Part of a small language model's weights: some layers without attention, exclusive self-attention.
Each number is 200 + 20 x the weight over its row's rms, rounded and kept within 0 to 999. Layers, rows and columns count from 0. The size before them is the row's rms in percent of the matrix's.

# layer 7 attention value, 192x192, rms 0.0758, rows 0-14, columns 0-95
112,199,208,205,206,221,215,218,199,222,198,219,194,191,214,203,203,190,188,215,187,186,211,243,207,223,206,228,208,191,182,184,196,157,193,208,197,210,211,192,208,214,192,199,162,220,218,182,219,176,206,214,222,193,226,178,147,195,189,189,186,207,194,170,222,188,177,231,217,198,215,222,225,197,206,229,188,192,160,179,191,176,217,252,191,221,235,174,142,208,165,199,200,201,229,166,197
094,201,192,220,213,199,215,185,209,189,198,197,195,170,213,172,180,191,190,227,186,210,184,196,190,215,200,189,208,201,204,201,209,188,221,200,204,200,198,197,221,244,157,232,189,219,179,164,203,176,175,205,253,168,205,196,173,215,164,170,200,231,232,226,205,227,147,236,176,199,182,230,211,169,232,224,186,198,168,233,207,211,178,244,195,198,177,207,208,204,194,191,188,173,201,168,197
113,245,208,230,206,186,167,181,212,230,200,195,193,209,209,225,179,221,209,207,201,165,264,226,201,176,184,209,164,184,227,179,169,201,166,183,197,197,211,199,142,197,215,257,160,199,214,212,191,184,181,216,182,197,216,202,206,196,204,218,205,195,169,212,199,140,226,186,203,228,194,178,216,190,185,196,199,192,194,179,180,197,207,195,208,192,236,229,236,203,190,203,201,206,185,209,209
101,198,202,196,180,182,194,157,193,220,208,214,212,225,143,197,209,209,207,186,214,171,231,231,205,211,206,154,204,183,193,207,245,203,175,216,213,199,199,216,152,202,210,178,258,170,200,217,186,211,212,209,185,219,205,216,190,167,235,216,197,183,181,207,198,195,222,186,193,145,213,180,212,226,184,200,230,218,224,227,212,191,221,208,196,225,190,194,214,201,207,231,187,182,175,209,181
135,193,235,205,158,211,218,139,173,172,142,241,272,196,168,177,213,206,216,177,213,187,190,210,169,198,208,178,229,231,195,202,199,198,221,187,159,196,197,195,201,200,202,182,200,184,202,210,200,210,202,190,186,217,202,219,208,208,208,183,174,200,215,196,190,186,176,217,178,200,180,204,211,201,202,200,234,227,230,184,222,204,214,221,200,204,199,213,191,207,211,193,208,208,220,193,231
102,206,198,213,212,231,226,196,208,197,185,163,193,213,208,183,170,211,209,218,165,151,186,213,210,199,200,198,207,232,196,195,173,213,200,210,215,200,158,195,210,245,180,185,180,207,183,203,203,222,163,208,227,195,172,200,228,218,190,202,203,215,211,210,223,198,211,229,180,216,165,221,189,184,192,193,198,205,249,191,202,216,191,216,222,202,188,202,213,176,198,199,194,215,194,190,214
094,164,217,161,150,216,229,197,182,231,195,180,195,211,208,193,206,202,223,220,191,203,201,242,207,233,168,186,211,188,221,231,225,192,198,209,190,197,186,231,202,199,210,194,197,192,213,195,165,199,204,196,204,237,235,211,179,171,228,213,185,209,173,212,194,171,228,229,231,199,194,202,204,203,186,203,241,201,223,194,193,158,239,207,197,239,206,155,171,225,182,249,189,211,184,217,231
107,190,198,211,178,208,217,226,193,159,201,196,207,190,185,206,235,171,182,157,217,216,186,225,186,223,193,219,224,196,169,180,202,190,203,207,219,212,205,221,238,182,143,204,208,204,199,214,186,193,235,179,206,184,211,204,202,188,180,189,190,155,214,206,190,196,194,189,221,146,198,196,188,167,181,202,201,197,194,214,223,213,162,161,180,156,164,223,201,167,190,209,171,204,192,228,181
095,193,196,232,166,191,248,224,176,220,190,225,197,168,211,184,221,230,216,208,191,203,177,178,206,203,207,203,174,214,201,210,226,230,223,211,203,215,224,214,210,235,216,211,196,208,197,174,172,194,196,198,235,229,184,191,195,191,173,209,199,215,183,210,171,184,225,209,224,209,199,180,228,233,193,168,176,197,177,189,181,156,225,245,215,165,195,188,230,214,208,179,201,204,197,220,183
104,216,217,209,214,178,232,213,241,207,210,178,190,212,224,204,253,205,186,170,218,258,200,176,207,191,188,212,206,203,172,195,181,194,186,197,188,197,189,181,217,188,229,214,133,178,213,253,228,233,225,236,168,192,197,182,201,194,223,197,206,140,205,219,208,191,195,221,187,181,178,180,152,205,195,185,182,169,170,200,181,222,178,169,202,193,192,230,201,211,213,213,176,195,210,232,209
104,204,207,198,223,204,225,210,169,225,199,195,200,230,197,215,199,232,191,177,206,173,238,186,208,207,216,179,190,222,202,235,168,239,204,199,191,205,220,207,200,182,213,205,184,165,200,233,185,201,217,215,188,216,187,184,185,210,253,242,241,147,197,234,201,196,229,214,191,179,157,170,229,246,192,180,179,203,195,183,148,203,208,179,195,201,231,206,202,223,225,196,190,179,212,189,226
099,222,194,219,169,191,194,186,220,185,203,207,199,196,222,201,219,199,225,210,196,220,178,217,184,210,204,175,243,188,207,224,221,183,196,207,194,197,171,190,166,188,186,222,214,238,202,180,193,211,195,200,184,176,161,197,192,233,211,214,189,206,223,215,181,242,185,161,217,188,232,170,222,196,202,193,241,177,177,190,203,175,230,231,221,202,210,196,198,201,182,208,182,170,204,215,185
108,210,197,228,198,183,187,218,203,207,206,202,209,195,186,188,210,219,198,204,196,182,210,220,198,164,170,201,206,207,197,215,212,229,225,196,209,209,213,204,165,222,203,220,235,226,206,196,214,160,200,196,181,185,162,213,187,230,215,198,201,187,180,165,230,222,196,198,169,222,207,154,242,241,228,219,218,196,200,206,223,250,216,199,184,218,193,198,189,218,175,193,228,157,191,193,198
110,209,193,204,220,189,163,204,226,210,205,212,210,187,206,228,236,202,222,203,211,216,148,228,220,188,188,227,205,171,211,210,213,197,182,200,207,239,180,205,197,208,196,199,211,192,203,201,204,184,233,177,177,244,221,224,217,197,208,209,201,162,201,200,201,189,218,164,183,185,189,171,223,183,220,205,224,187,176,197,214,218,210,233,205,225,184,178,172,193,197,217,230,190,183,228,167
100,200,200,182,195,201,197,185,188,182,201,209,208,180,185,142,207,200,187,224,210,184,232,218,201,191,185,191,192,198,212,156,208,191,200,173,220,201,195,227,183,213,132,201,218,193,206,217,193,214,185,183,198,236,197,226,217,251,207,214,177,239,196,188,198,155,215,217,227,203,204,177,178,200,201,249,263,227,211,202,185,196,191,182,167,212,225,181,186,179,200,230,204,171,179,194,207